Each number is 200 + 40 x the weight over the matrix's rms, rounded and kept within 0 to 999. Layers, rows and columns count from 0.

# layer 5 MLP up, 1536x384, rms 0.17, rows 1126-1153, columns 256-383
216,138,119,131,207,160,139,130,148,201,225,146,221,157,186,170,218,218,45,147,261,242,217,268,160,245,211,159,196,258,220,228,162,219,220,250,144,271,202,271,229,161,285,230,177,204,162,121,88,184,239,231,232,197,241,179,207,129,145,86,160,180,236,223,199,188,171,172,153,140,115,175,163,189,182,218,197,134,126,236,234,155,190,155,176,249,222,203,197,166,138,256,234,182,266,221,175,127,254,226,240,287,321,160,201,229,216,238,223,132,219,226,201,272,285,201,164,223,231,167,165,136,193,216,270,252,161,157
220,138,224,171,278,227,168,193,127,132,185,223,202,179,190,215,277,155,136,145,198,174,278,249,217,207,259,175,147,172,210,276,295,146,159,215,165,209,274,184,197,192,284,128,203,221,212,179,209,122,228,153,90,215,237,194,185,158,269,177,183,216,229,234,185,299,211,171,170,198,225,244,212,163,210,145,238,62,157,293,223,194,176,205,153,269,184,219,183,166,168,217,217,240,185,250,177,194,161,201,172,217,214,273,239,229,221,284,178,134,138,216,165,214,159,149,138,208,129,226,190,200,241,155,232,154,245,183
256,208,261,170,201,166,208,193,167,156,216,165,224,212,224,216,174,249,180,167,275,135,130,200,223,241,219,273,160,241,221,226,227,220,235,230,179,167,154,193,209,201,196,142,131,260,232,242,177,237,237,207,190,238,118,149,138,166,175,185,261,210,189,262,154,238,148,192,209,154,216,218,152,237,240,238,243,214,157,238,203,156,242,196,130,195,142,195,232,192,215,202,207,203,168,268,269,170,202,200,121,204,204,227,205,162,162,203,152,151,205,178,172,165,186,236,219,148,181,198,202,216,191,248,123,117,217,182
215,216,146,179,108,229,188,162,124,186,196,224,172,215,168,198,193,196,244,212,249,205,164,188,239,153,208,188,242,198,237,224,172,186,169,182,202,173,190,219,236,133,208,192,200,154,101,116,186,137,174,148,206,256,141,191,148,282,194,167,270,214,189,171,231,194,240,278,187,158,199,214,238,224,185,200,211,238,251,179,246,258,260,267,170,159,138,230,249,204,135,189,241,227,140,286,153,202,177,171,168,196,197,225,179,190,234,201,146,251,214,188,215,175,246,186,269,205,225,138,275,254,147,189,198,235,188,168
185,209,183,118,154,145,100,147,171,206,217,254,178,206,230,223,213,246,210,179,177,156,201,187,367,234,201,255,205,209,137,234,156,183,199,228,117,124,184,142,252,161,97,208,208,125,217,184,200,197,201,193,222,143,163,235,174,226,197,132,253,165,194,264,226,232,260,281,161,220,176,238,205,209,200,178,209,191,241,150,197,205,191,116,175,127,252,109,140,174,203,222,231,203,213,160,197,218,180,202,184,220,271,250,189,242,220,138,215,118,190,110,135,122,289,175,231,195,218,215,234,203,266,288,147,243,166,202
198,252,280,265,183,51,178,191,208,187,249,123,238,218,224,130,204,211,150,148,189,235,239,223,226,207,283,231,197,143,144,195,138,193,177,248,224,206,222,156,239,255,213,153,164,230,205,237,186,197,166,230,175,198,178,230,182,236,213,226,323,187,254,196,234,193,203,227,230,252,160,275,217,234,218,130,181,286,209,260,101,178,259,231,159,172,183,211,174,246,222,232,230,259,207,207,213,200,230,176,231,161,142,129,150,180,265,164,166,241,192,190,262,167,265,260,215,154,295,212,231,297,182,266,205,142,117,139
255,216,241,138,183,189,212,243,198,172,220,181,174,193,155,171,150,203,169,210,194,213,130,184,289,204,132,188,188,150,241,191,168,144,278,274,244,229,208,119,172,165,160,142,206,172,208,113,180,174,202,266,248,180,190,158,157,246,221,181,197,199,231,268,141,178,120,192,242,152,211,218,201,234,269,200,201,193,242,157,159,300,260,241,181,231,210,213,138,200,224,217,188,245,273,177,86,236,312,222,307,123,224,162,199,233,319,174,260,259,167,171,200,245,254,254,188,192,137,208,148,189,163,145,182,156,190,208
172,170,224,279,200,243,125,226,190,265,254,239,256,197,190,243,178,227,173,211,159,214,202,149,193,215,276,250,214,202,214,228,326,201,178,201,193,205,206,164,204,176,305,204,237,286,115,206,207,167,218,167,238,221,253,182,157,158,216,148,261,163,174,214,131,130,188,170,189,211,278,241,228,227,214,184,166,169,233,195,232,199,194,149,244,272,199,167,186,237,215,186,237,154,204,210,210,203,237,176,221,187,249,137,228,185,169,180,234,103,246,205,230,225,246,130,259,164,163,225,169,283,225,149,204,253,205,140
243,185,250,247,202,121,159,275,163,227,195,163,212,209,163,203,182,182,184,179,149,202,249,189,270,201,275,260,197,204,161,172,177,88,197,206,214,171,233,252,227,154,263,255,210,190,129,163,155,212,184,202,205,142,170,147,197,124,137,192,205,214,138,195,229,192,173,199,203,255,145,161,128,250,176,202,260,142,242,237,244,288,145,197,278,197,290,154,216,220,256,198,209,271,265,154,213,149,260,213,225,170,298,157,231,191,213,170,124,167,150,286,154,238,157,203,166,156,180,202,215,214,160,293,273,177,165,287
244,198,174,150,183,202,264,148,108,237,224,252,234,198,197,165,151,198,151,190,183,250,230,152,255,157,133,207,226,183,171,295,159,276,178,90,165,176,190,207,149,196,185,178,258,185,184,298,158,198,220,213,223,212,170,206,179,293,266,195,193,155,184,183,231,190,194,153,188,201,146,231,148,128,238,212,120,232,293,186,237,125,215,239,193,165,225,267,264,202,208,205,239,130,186,251,108,157,214,245,288,123,231,161,311,280,191,168,187,251,228,221,145,219,138,159,252,229,123,132,204,189,236,235,194,227,191,240
213,115,209,173,271,200,204,196,238,202,231,192,215,150,178,213,127,204,161,167,210,175,266,222,212,253,133,215,177,272,212,180,190,146,161,164,113,240,125,184,150,186,268,148,153,185,229,271,149,199,218,266,187,250,230,215,140,165,236,216,243,174,206,224,219,171,165,151,232,217,167,129,193,162,138,227,173,177,226,179,246,185,229,174,199,192,161,192,234,216,208,269,226,155,192,214,220,192,244,172,206,258,200,139,202,279,236,154,228,244,266,289,180,261,170,177,201,178,209,137,197,151,143,200,198,187,262,165
204,266,138,211,255,170,148,128,322,176,339,269,227,166,181,149,169,219,266,223,250,244,275,130,176,209,194,142,234,133,191,150,194,301,170,232,262,230,210,172,229,129,178,219,229,209,217,156,245,220,241,178,256,224,195,163,160,205,197,243,177,204,195,179,243,126,131,163,234,210,275,148,277,214,214,217,215,201,248,200,161,278,228,213,187,157,208,248,115,148,181,218,195,211,188,230,140,191,218,127,200,228,223,270,236,195,172,214,214,246,171,227,219,207,221,186,270,219,175,205,142,173,249,200,154,208,210,84
162,197,180,141,229,210,274,163,259,182,153,220,243,185,182,169,237,102,272,196,165,168,224,183,254,173,183,176,168,239,250,262,155,179,168,210,158,173,183,138,199,256,183,170,211,167,256,277,289,188,162,185,113,238,171,219,192,249,126,179,209,216,228,193,211,212,244,201,204,202,277,198,223,139,197,176,215,173,206,196,197,99,165,176,246,253,195,205,214,231,221,164,223,206,165,172,176,255,218,217,208,129,167,259,121,223,198,227,240,298,224,119,192,279,204,137,233,139,233,215,129,176,208,184,251,157,175,254
210,153,171,288,212,254,300,234,182,220,104,179,196,213,156,254,166,196,284,187,207,225,171,142,231,124,218,139,232,269,202,190,283,201,174,186,153,223,188,225,182,208,189,217,224,161,147,226,229,172,196,292,248,218,224,241,233,164,183,186,243,249,129,149,157,193,203,214,248,244,202,219,299,206,181,212,161,268,172,208,207,197,150,206,178,213,277,198,174,178,192,218,238,174,180,200,223,283,192,118,208,207,211,223,225,321,221,195,186,247,237,222,184,201,193,229,191,145,180,208,172,241,142,171,213,264,152,260
221,213,225,220,116,234,169,158,204,175,236,202,216,227,218,215,193,192,170,141,143,213,196,186,260,257,196,155,268,153,174,219,195,212,212,210,233,222,242,216,240,279,173,240,304,186,233,241,211,237,183,248,174,222,195,258,230,194,200,208,208,220,160,187,87,99,249,171,202,219,194,153,79,160,184,256,205,263,178,195,243,176,193,248,154,167,248,130,204,211,192,187,143,233,198,236,103,247,192,186,227,200,221,183,290,239,197,209,140,221,272,219,269,169,215,226,192,132,222,183,194,192,198,211,184,188,228,138
183,234,189,217,196,271,201,190,245,213,292,177,139,217,202,169,271,257,262,196,224,220,156,226,185,211,197,213,171,276,247,198,186,117,185,190,209,194,228,208,261,208,220,257,219,158,222,243,197,170,198,246,222,149,226,229,195,229,134,198,186,253,215,170,250,190,208,250,232,240,301,107,171,242,237,171,242,168,263,246,172,112,182,122,176,219,207,203,249,273,178,185,233,158,211,156,202,221,226,286,177,165,184,195,137,196,173,299,103,212,230,241,234,142,236,198,265,181,199,199,265,178,151,182,208,184,146,180
249,203,212,191,153,150,206,233,215,214,163,131,173,190,202,170,170,259,159,205,116,192,289,197,182,234,175,142,125,199,210,134,123,177,146,209,194,184,186,208,145,191,158,162,186,152,241,120,242,210,167,226,196,193,271,185,202,165,126,280,158,324,223,147,243,103,128,188,230,123,187,142,221,195,207,177,213,235,206,190,254,164,215,225,177,255,226,171,185,170,174,230,203,179,144,249,185,221,183,208,248,171,154,175,221,266,219,309,189,188,145,206,173,270,195,231,264,285,256,240,176,189,186,153,239,151,242,132
193,216,226,179,200,199,242,237,202,154,198,180,120,265,182,282,214,164,216,164,212,157,215,259,268,190,268,271,177,208,181,95,223,274,231,212,226,185,174,168,184,208,169,151,171,174,252,167,263,214,247,156,198,221,188,161,199,240,193,220,176,244,179,239,257,204,163,186,194,221,182,208,152,187,178,140,232,160,226,222,247,250,242,175,156,87,162,206,212,155,229,181,168,228,227,277,205,169,178,182,100,179,125,230,230,195,262,159,192,244,225,219,178,215,249,133,201,169,218,233,143,127,216,242,217,196,137,156
187,175,207,237,162,229,219,224,146,155,186,244,229,263,178,184,156,227,195,144,227,159,118,135,240,217,190,160,101,189,238,262,239,139,144,268,245,181,253,240,150,230,201,181,211,183,236,166,192,223,167,155,167,221,303,210,81,173,207,185,167,226,138,165,149,229,226,180,183,227,220,220,204,123,193,203,190,173,203,280,244,190,205,246,216,189,221,209,159,174,195,220,193,236,226,186,240,187,210,264,219,211,251,192,198,198,192,221,162,173,179,198,175,229,240,197,177,194,260,318,225,180,192,128,196,295,231,177
177,211,201,192,209,176,178,195,201,189,279,176,178,155,176,215,182,179,162,241,145,244,195,186,195,179,184,177,159,220,185,190,257,227,255,221,212,201,223,228,225,275,265,190,185,217,185,247,266,156,206,161,222,151,240,190,183,211,112,133,200,216,214,180,157,163,211,218,76,221,213,159,281,187,225,272,200,189,190,193,164,177,199,104,155,215,143,244,218,167,227,170,230,143,196,51,181,188,225,192,180,176,221,239,184,236,224,147,182,286,170,151,261,172,180,213,170,234,223,238,232,278,141,180,227,184,199,222
217,188,183,165,249,184,243,181,235,206,193,159,178,199,236,201,200,195,160,244,179,172,220,223,222,196,203,186,158,207,221,196,233,219,209,177,220,238,198,204,190,168,240,233,264,149,219,156,176,175,212,240,175,199,202,225,163,185,197,193,245,216,257,151,243,222,198,188,220,188,158,146,221,214,240,173,213,227,218,202,203,147,206,250,171,197,207,187,223,212,233,226,213,191,222,193,171,194,185,169,171,232,182,141,162,199,279,184,177,219,187,277,176,190,261,196,265,193,218,236,154,225,200,162,206,211,267,198
198,153,201,145,192,192,191,180,168,180,226,199,211,219,159,202,130,176,227,231,212,186,208,165,225,230,272,207,190,245,268,228,156,164,235,177,208,234,221,167,225,195,142,175,241,245,140,204,226,265,226,249,202,125,214,219,175,194,234,201,203,218,187,155,111,166,206,242,177,211,149,199,174,140,183,193,206,220,262,239,212,143,162,154,188,167,182,163,221,210,201,195,244,209,184,197,206,208,206,210,197,188,168,191,161,164,155,219,230,230,225,230,130,240,256,159,238,225,153,177,193,202,210,241,219,194,205,193
181,221,196,247,168,226,206,156,230,220,206,107,152,168,247,194,205,223,175,204,247,229,176,193,157,133,220,162,238,137,192,163,228,203,250,187,126,174,210,273,133,224,151,124,202,218,162,224,237,111,179,146,204,145,245,194,194,211,218,233,256,222,167,216,196,193,159,171,168,187,202,144,266,183,209,161,104,154,188,223,235,183,209,139,165,161,240,251,277,132,239,210,206,168,169,186,308,169,93,183,178,251,228,196,261,217,164,267,229,168,189,200,260,152,205,191,218,214,202,210,188,206,229,261,167,163,218,179
188,189,188,125,180,216,260,238,226,190,248,119,109,203,165,203,225,176,167,178,195,168,234,262,243,198,221,161,133,213,218,147,198,179,172,159,198,248,193,184,228,175,207,188,209,148,223,175,259,218,192,170,200,166,221,205,180,222,198,211,232,242,199,226,184,134,221,211,159,165,260,173,210,243,214,166,272,187,178,185,210,246,196,219,160,245,212,252,138,246,219,207,247,212,163,181,243,207,166,217,196,192,233,229,264,215,235,213,222,152,197,170,176,188,178,167,120,220,195,231,200,143,207,206,162,182,183,165
276,200,222,230,260,236,152,245,235,217,199,220,188,248,241,243,215,225,219,141,179,145,207,187,215,275,129,191,173,95,192,281,208,212,226,195,244,217,173,183,212,232,163,157,215,113,132,222,207,204,240,178,166,107,208,133,177,238,279,206,257,192,158,244,123,202,209,195,261,243,206,233,174,212,176,194,176,211,167,177,193,192,164,234,170,195,185,169,218,256,155,109,211,154,257,193,195,231,201,236,243,157,196,162,166,208,162,183,245,306,218,190,181,143,199,161,285,102,212,186,168,239,209,263,159,162,179,188
206,194,153,222,220,158,190,204,208,243,279,199,203,200,136,249,211,230,158,90,200,203,192,195,185,195,141,167,255,204,212,213,246,165,182,242,237,230,202,242,178,156,220,204,208,162,188,210,211,202,242,199,225,239,163,159,221,259,225,174,164,215,191,110,203,187,205,198,143,214,145,210,237,150,223,179,178,187,207,129,188,162,191,231,142,180,175,245,135,196,215,180,225,245,172,205,122,187,161,198,168,216,167,250,277,225,227,245,192,161,205,193,276,236,206,133,167,197,151,180,171,195,194,142,188,208,163,222
188,171,231,183,180,151,259,250,186,152,232,120,188,148,132,234,214,177,198,155,176,203,225,211,260,162,240,211,176,250,215,206,198,159,227,167,164,228,172,201,161,208,117,187,185,226,236,181,244,153,172,192,118,238,250,251,198,169,148,182,158,227,265,174,186,200,211,237,121,190,217,164,223,247,201,209,102,173,184,207,181,178,213,260,195,195,149,172,273,185,199,222,163,168,205,187,228,222,206,237,236,201,176,212,217,152,205,70,220,191,138,165,254,188,251,208,119,184,193,179,220,200,134,190,211,251,298,229
235,221,171,164,182,177,197,230,257,194,203,198,188,192,178,193,145,191,249,200,174,220,250,211,216,177,198,176,241,168,223,221,179,162,218,191,226,203,168,194,163,162,128,172,118,214,214,186,182,229,184,193,208,177,205,213,144,213,179,241,176,217,185,192,190,243,245,231,257,186,229,205,177,210,200,163,178,237,212,203,236,290,273,195,186,169,253,188,253,195,219,203,222,256,239,177,184,192,155,241,221,220,127,183,235,215,250,130,174,147,262,171,147,213,181,257,217,158,188,223,177,200,196,212,188,164,220,173
# layer 5 MLP down (transposed), 1536x384, rms 0.171, rows 1126-1152, columns 256-383
162,170,243,214,125,192,196,159,189,251,261,216,194,235,233,166,193,191,252,156,238,198,226,281,194,209,176,222,198,277,186,280,123,220,199,225,258,179,257,138,226,282,144,232,222,165,137,189,246,219,190,223,253,204,228,173,177,245,198,170,221,217,186,132,176,227,243,197,202,252,202,216,205,257,226,143,228,168,152,154,200,181,240,223,247,260,159,179,105,199,213,211,177,184,232,165,259,193,172,188,148,155,172,204,212,111,218,219,145,294,234,216,223,180,187,174,170,189,198,209,220,214,298,237,191,270,251,182
158,249,249,202,172,195,294,190,220,205,221,193,154,185,230,241,166,250,255,203,211,175,193,162,215,160,157,153,168,222,178,189,188,222,220,184,199,154,169,185,308,193,130,233,236,174,181,218,211,184,193,250,208,211,168,204,147,161,135,238,256,182,189,264,196,82,207,140,221,283,201,210,176,241,202,200,198,219,197,195,183,161,113,131,185,158,211,175,173,189,215,230,225,175,174,186,205,161,182,225,158,225,259,166,183,204,209,137,212,162,206,180,177,241,250,204,264,210,268,219,223,198,226,225,253,224,263,179
158,246,206,221,169,177,258,219,178,149,142,213,230,196,213,213,291,210,242,243,211,175,213,247,187,156,220,195,137,139,179,249,161,222,213,218,199,278,217,221,210,232,212,191,134,200,188,186,154,193,252,200,242,255,282,144,277,169,147,262,253,236,234,237,175,190,190,137,163,204,208,192,174,175,171,133,219,224,162,245,221,229,174,181,217,166,235,178,199,306,289,181,250,169,197,193,239,238,253,191,169,236,187,181,200,156,172,205,255,146,216,220,213,230,163,196,188,251,230,253,228,220,173,148,213,243,163,123
204,233,175,196,242,179,208,170,228,214,196,237,165,216,229,208,188,211,215,127,183,193,227,221,327,189,216,170,145,117,183,196,217,210,264,143,263,198,191,233,217,241,179,182,181,167,229,174,318,187,163,249,157,217,220,268,250,263,197,121,169,178,224,212,171,185,173,108,166,262,275,236,187,219,276,166,203,205,163,243,234,227,164,237,172,253,225,137,260,171,165,233,186,144,164,194,218,187,250,243,123,202,173,194,211,155,171,172,136,167,209,276,204,203,192,154,214,211,270,209,208,161,170,282,248,190,275,193
212,221,142,215,269,174,241,183,163,208,218,182,267,149,172,207,231,195,293,219,250,251,174,257,258,196,183,174,236,177,273,211,177,139,205,169,202,246,204,224,250,262,128,204,151,276,234,195,208,168,170,172,215,199,174,190,207,183,213,206,136,243,179,252,198,199,166,217,137,216,228,286,229,186,215,155,196,138,181,241,176,215,175,230,211,171,179,144,195,184,165,258,230,204,211,201,238,206,195,274,197,171,200,184,142,188,192,219,202,222,199,268,270,154,151,258,154,179,212,172,158,155,231,177,274,96,204,145
235,141,246,180,154,152,156,233,194,156,190,209,194,285,156,206,209,186,226,134,211,248,145,241,179,183,176,124,188,228,177,228,116,215,245,137,163,236,201,202,183,175,233,258,164,120,206,183,243,214,110,150,187,178,101,179,236,214,203,131,175,233,241,163,157,262,183,230,235,228,147,186,251,171,249,142,204,167,173,224,225,209,279,181,204,184,251,230,202,173,158,214,172,149,194,156,181,217,200,190,197,219,196,169,196,188,217,157,222,209,171,161,256,167,188,175,280,114,206,201,179,252,274,216,233,243,292,207
231,177,190,188,183,239,120,166,233,193,205,175,198,307,205,215,155,207,227,171,193,89,210,217,295,257,203,162,263,254,248,175,254,179,154,196,147,185,212,210,249,162,146,227,196,201,262,190,271,178,158,188,213,181,125,176,176,157,212,263,249,198,278,186,195,188,180,221,236,202,187,197,209,206,215,162,262,265,209,97,95,166,184,146,283,281,194,132,154,244,127,224,182,269,248,228,228,160,184,171,274,202,185,181,189,277,278,161,183,165,330,149,232,244,168,139,308,112,174,244,197,149,195,181,193,178,180,220
258,207,150,125,170,182,166,209,227,207,215,162,255,162,138,188,200,227,175,165,119,175,267,211,176,221,238,164,189,160,256,172,235,158,185,343,245,259,124,186,202,206,293,217,161,146,155,156,225,195,197,202,185,168,208,188,228,270,217,228,113,125,245,205,160,196,183,162,212,277,186,126,148,216,201,199,160,153,178,211,137,253,227,169,248,209,213,183,175,165,222,209,200,193,150,246,261,197,231,125,242,257,149,150,195,237,174,190,108,177,227,161,150,213,106,233,240,216,114,198,168,238,170,202,220,184,220,286
245,260,148,227,192,269,240,190,172,172,180,182,160,201,292,168,242,217,203,149,94,286,115,134,202,219,229,217,213,186,203,285,261,251,212,91,184,187,176,115,174,194,233,222,209,230,174,265,211,144,212,241,168,183,192,221,179,186,193,158,187,211,264,223,150,213,232,187,220,247,237,158,102,143,124,234,194,166,300,185,219,149,198,111,213,263,236,112,236,166,215,236,182,242,182,130,200,184,185,233,222,194,220,224,203,217,215,220,286,149,196,185,236,186,140,186,237,196,146,174,159,223,147,142,209,138,224,235
184,258,256,157,260,158,145,188,203,169,209,227,194,147,119,187,289,200,153,219,194,171,200,135,269,248,249,200,200,188,239,243,221,149,206,252,171,173,123,180,176,183,294,109,162,218,175,136,206,199,211,251,125,168,236,153,217,290,166,212,209,213,227,237,195,222,213,114,142,214,256,198,274,173,139,321,184,169,248,131,210,184,225,268,151,193,259,202,250,174,182,175,180,200,148,141,179,215,267,181,140,179,240,192,206,208,162,196,305,281,203,154,200,263,193,223,131,180,187,233,278,212,237,100,264,114,202,184
102,208,256,274,245,198,185,185,251,203,164,204,236,185,153,196,173,194,211,226,188,218,286,149,218,185,243,155,150,237,207,227,220,163,143,234,224,192,167,135,198,168,250,267,206,251,249,192,175,158,210,147,286,238,221,253,227,202,199,165,217,178,233,253,138,195,230,127,208,212,173,202,156,259,245,225,146,185,204,185,145,193,232,242,178,222,154,115,225,136,108,240,214,182,168,224,204,240,226,234,138,131,148,152,232,205,226,90,208,172,236,152,183,183,185,188,229,161,187,139,222,185,231,151,230,276,231,150
181,208,200,161,209,181,196,221,206,193,122,159,186,232,194,253,194,288,135,244,131,167,160,220,206,247,221,205,263,188,158,234,185,223,236,193,215,229,224,223,205,240,132,229,179,212,245,232,138,229,170,181,169,248,206,221,231,135,150,106,199,198,197,196,151,207,238,204,251,175,240,225,230,180,193,166,231,227,254,178,163,274,162,228,122,241,207,184,186,265,237,197,145,221,169,247,232,193,173,181,241,174,190,278,161,199,192,193,212,165,134,180,207,148,260,206,173,149,205,186,252,189,149,150,175,249,188,230
162,206,195,187,176,230,193,234,180,186,148,141,172,178,263,191,175,235,173,202,211,150,161,223,154,223,191,214,176,227,148,217,257,266,178,220,170,209,197,200,176,201,188,149,162,205,204,222,175,209,225,245,203,166,274,192,154,146,220,231,185,193,274,213,219,197,167,289,212,212,178,153,194,258,215,229,192,261,204,206,203,249,226,271,244,197,167,142,199,196,170,184,230,229,222,199,243,166,162,227,208,251,192,196,171,190,228,230,196,199,250,176,155,213,189,205,141,115,143,172,245,238,141,282,161,216,192,151
229,142,207,204,218,158,194,213,166,241,194,237,205,164,241,221,183,173,222,237,244,167,231,204,252,193,212,170,189,250,168,241,165,167,187,109,246,154,157,208,208,161,182,229,196,211,241,271,229,251,196,209,177,224,172,133,235,198,230,163,260,207,290,309,136,160,157,107,214,250,162,256,222,194,170,263,143,219,187,159,213,112,216,208,179,146,244,160,106,182,265,191,243,164,208,279,181,165,222,227,219,238,150,165,148,232,179,244,196,218,151,234,217,271,242,164,166,217,179,187,169,177,174,172,221,132,250,203
223,242,147,213,192,170,118,286,174,205,240,168,204,82,172,190,131,232,182,204,213,204,277,157,244,225,203,203,204,135,237,229,206,174,180,194,309,220,169,223,172,194,218,148,199,144,152,140,187,228,224,161,189,224,262,203,146,207,249,199,146,215,90,193,255,169,238,192,188,272,219,275,210,196,218,167,260,173,125,238,159,241,282,222,128,227,186,209,169,245,200,162,174,298,138,286,223,232,252,195,211,290,206,197,160,211,182,239,186,153,146,218,149,202,252,193,199,259,216,238,163,216,212,204,157,176,202,133
244,176,156,184,180,303,138,207,171,146,236,214,184,172,208,156,274,163,220,201,184,194,239,292,150,173,280,205,226,210,242,229,235,166,235,280,239,249,189,176,153,149,173,144,170,161,176,237,199,173,159,236,157,188,128,182,154,161,199,214,274,144,253,204,134,152,238,135,182,164,192,242,228,211,207,198,174,236,249,283,211,181,220,206,171,181,227,183,209,172,237,215,266,219,278,201,136,179,249,166,143,259,99,278,187,223,134,183,159,233,227,216,196,231,191,201,203,184,197,122,200,303,210,146,266,204,120,209
203,169,121,255,233,128,201,201,188,200,199,214,220,169,258,182,250,214,203,201,182,206,180,212,207,244,301,142,297,283,168,166,213,262,203,192,254,146,159,197,218,199,186,168,201,258,233,228,161,207,175,236,232,240,158,179,238,181,211,214,229,162,250,202,184,190,208,136,149,155,193,262,128,181,129,144,169,144,239,169,196,144,206,227,164,209,243,191,194,226,168,219,95,164,166,199,147,241,190,226,226,217,187,187,172,228,179,214,239,279,231,245,219,163,189,222,182,225,162,200,231,221,171,168,150,157,176,255
204,201,216,145,127,241,231,183,212,199,139,192,198,202,230,174,189,207,224,174,258,188,153,164,243,223,186,245,185,223,221,179,185,171,188,250,214,151,234,181,189,148,267,211,112,231,218,158,165,214,184,230,168,201,147,215,122,225,210,157,192,264,182,184,252,186,143,236,173,121,182,217,222,220,162,179,203,203,188,228,303,260,242,178,247,197,218,197,132,222,136,175,202,217,206,175,167,153,293,232,124,211,240,228,215,242,241,192,264,189,178,289,186,232,217,146,240,170,154,190,158,179,167,230,260,204,213,206
192,139,221,225,201,230,172,160,234,179,196,138,108,207,125,126,186,217,203,193,161,183,163,198,217,227,241,214,185,166,221,246,191,210,200,172,175,170,187,186,184,244,294,206,241,223,252,181,174,188,237,265,130,182,191,248,214,176,136,175,182,253,191,210,201,278,164,111,209,220,230,193,122,235,165,212,279,245,221,289,295,164,267,216,233,210,157,209,176,267,223,178,201,250,188,202,189,118,234,193,182,252,196,197,228,227,145,201,104,231,128,199,104,258,127,173,193,171,202,215,228,209,174,194,129,153,226,168
210,254,223,229,210,219,212,220,212,142,211,115,187,199,131,197,266,270,196,256,199,182,219,112,212,205,222,244,251,253,275,201,161,181,143,167,249,184,230,194,229,210,171,218,147,265,186,199,182,231,194,249,171,177,207,157,190,195,244,223,274,187,174,289,193,221,227,250,263,147,184,188,178,215,146,220,197,201,187,108,154,234,237,188,157,216,185,200,204,179,184,212,102,189,169,244,270,200,198,196,189,256,252,107,170,172,121,133,213,186,79,240,236,173,230,195,199,204,105,211,178,202,140,240,225,222,234,155
191,225,186,257,221,231,215,185,201,165,170,224,198,191,171,162,159,207,112,253,186,187,230,219,192,136,88,246,175,143,235,190,160,175,225,175,229,200,181,177,245,241,217,209,172,264,192,182,300,187,238,214,204,190,139,232,208,209,197,221,174,186,210,192,196,171,206,240,259,248,99,190,135,237,243,211,166,204,188,270,271,213,186,189,211,203,168,164,164,200,197,285,235,150,225,207,186,210,207,191,186,123,157,177,129,186,249,183,156,160,190,198,261,180,174,200,229,244,126,186,150,195,268,281,219,198,253,118
184,225,196,245,238,219,286,237,176,185,226,246,178,146,163,180,187,209,219,142,225,193,213,137,174,261,170,167,170,193,210,215,221,199,239,152,173,235,174,231,166,170,249,173,209,149,207,153,207,165,226,148,171,241,202,181,204,160,152,187,217,219,191,207,221,182,195,172,211,228,217,245,165,240,196,273,197,168,202,195,177,187,197,216,174,262,234,167,192,170,233,199,194,167,146,176,250,182,192,121,196,176,166,194,171,307,243,227,234,228,237,215,227,241,246,224,202,224,113,258,188,185,276,223,221,256,173,190
164,216,214,154,184,178,277,224,140,204,185,279,150,181,218,163,221,216,213,235,159,176,215,197,205,173,187,162,236,181,182,197,245,150,219,221,146,212,256,189,173,208,159,233,220,235,228,182,210,217,244,164,275,305,258,162,232,192,280,212,207,192,186,271,214,175,241,201,207,227,205,189,263,217,265,194,160,134,270,155,265,230,202,187,126,194,255,232,166,199,202,217,226,206,198,214,175,184,167,130,145,177,244,172,165,133,239,214,232,279,237,260,189,222,196,235,182,238,201,186,77,148,269,265,183,186,158,156
225,196,148,265,156,197,210,220,200,197,167,220,268,195,222,189,191,195,137,179,166,226,235,198,143,215,141,236,232,193,154,241,196,183,196,214,179,134,149,92,207,242,201,246,207,217,115,219,101,217,211,256,200,210,174,199,267,196,120,178,194,191,238,183,191,241,201,177,196,233,137,195,107,172,206,221,209,167,173,180,205,224,168,147,243,149,154,142,245,248,124,176,196,222,242,259,204,180,224,213,138,189,162,204,217,160,268,167,220,220,213,213,253,209,233,112,248,153,231,209,223,210,170,229,250,219,230,187
201,201,228,225,135,241,181,246,170,174,240,173,178,185,236,166,131,184,206,177,220,198,243,253,193,206,180,267,189,220,211,207,160,188,232,184,170,188,251,264,215,157,226,214,190,185,283,230,182,184,146,188,120,183,197,221,247,143,200,165,214,170,180,255,196,209,216,203,273,228,247,222,217,173,186,242,229,163,262,214,253,123,175,213,159,149,169,304,191,183,213,193,205,155,182,154,180,256,164,224,158,238,208,174,160,128,266,197,194,167,214,190,170,233,147,220,115,239,181,176,199,139,200,271,175,250,246,252
182,170,190,209,171,216,240,230,213,199,238,234,205,261,232,227,181,209,222,193,211,218,201,227,175,184,182,174,202,164,168,234,147,182,156,198,266,255,169,202,165,256,235,193,204,240,191,114,152,181,150,240,206,145,213,153,204,167,150,155,173,169,160,207,230,136,183,178,236,149,216,289,246,217,196,191,210,227,193,187,227,208,186,131,183,213,147,147,175,221,216,236,228,216,203,230,276,204,223,171,168,202,228,200,163,142,243,142,260,204,173,199,185,182,215,242,193,212,225,174,298,163,194,205,226,200,176,199
182,235,211,224,221,206,242,209,218,232,244,221,214,248,214,128,157,159,168,196,196,170,208,217,175,231,157,143,168,267,168,169,140,202,171,192,159,189,148,150,159,203,194,182,219,139,196,157,213,206,282,263,301,198,187,221,243,155,260,195,223,277,216,174,244,178,156,210,189,230,137,224,185,194,239,288,203,225,194,216,222,235,259,185,125,225,247,192,218,265,243,107,187,246,219,188,202,235,195,179,200,166,247,176,205,206,210,288,189,251,227,170,205,260,164,255,181,154,183,159,231,153,187,194,247,86,114,202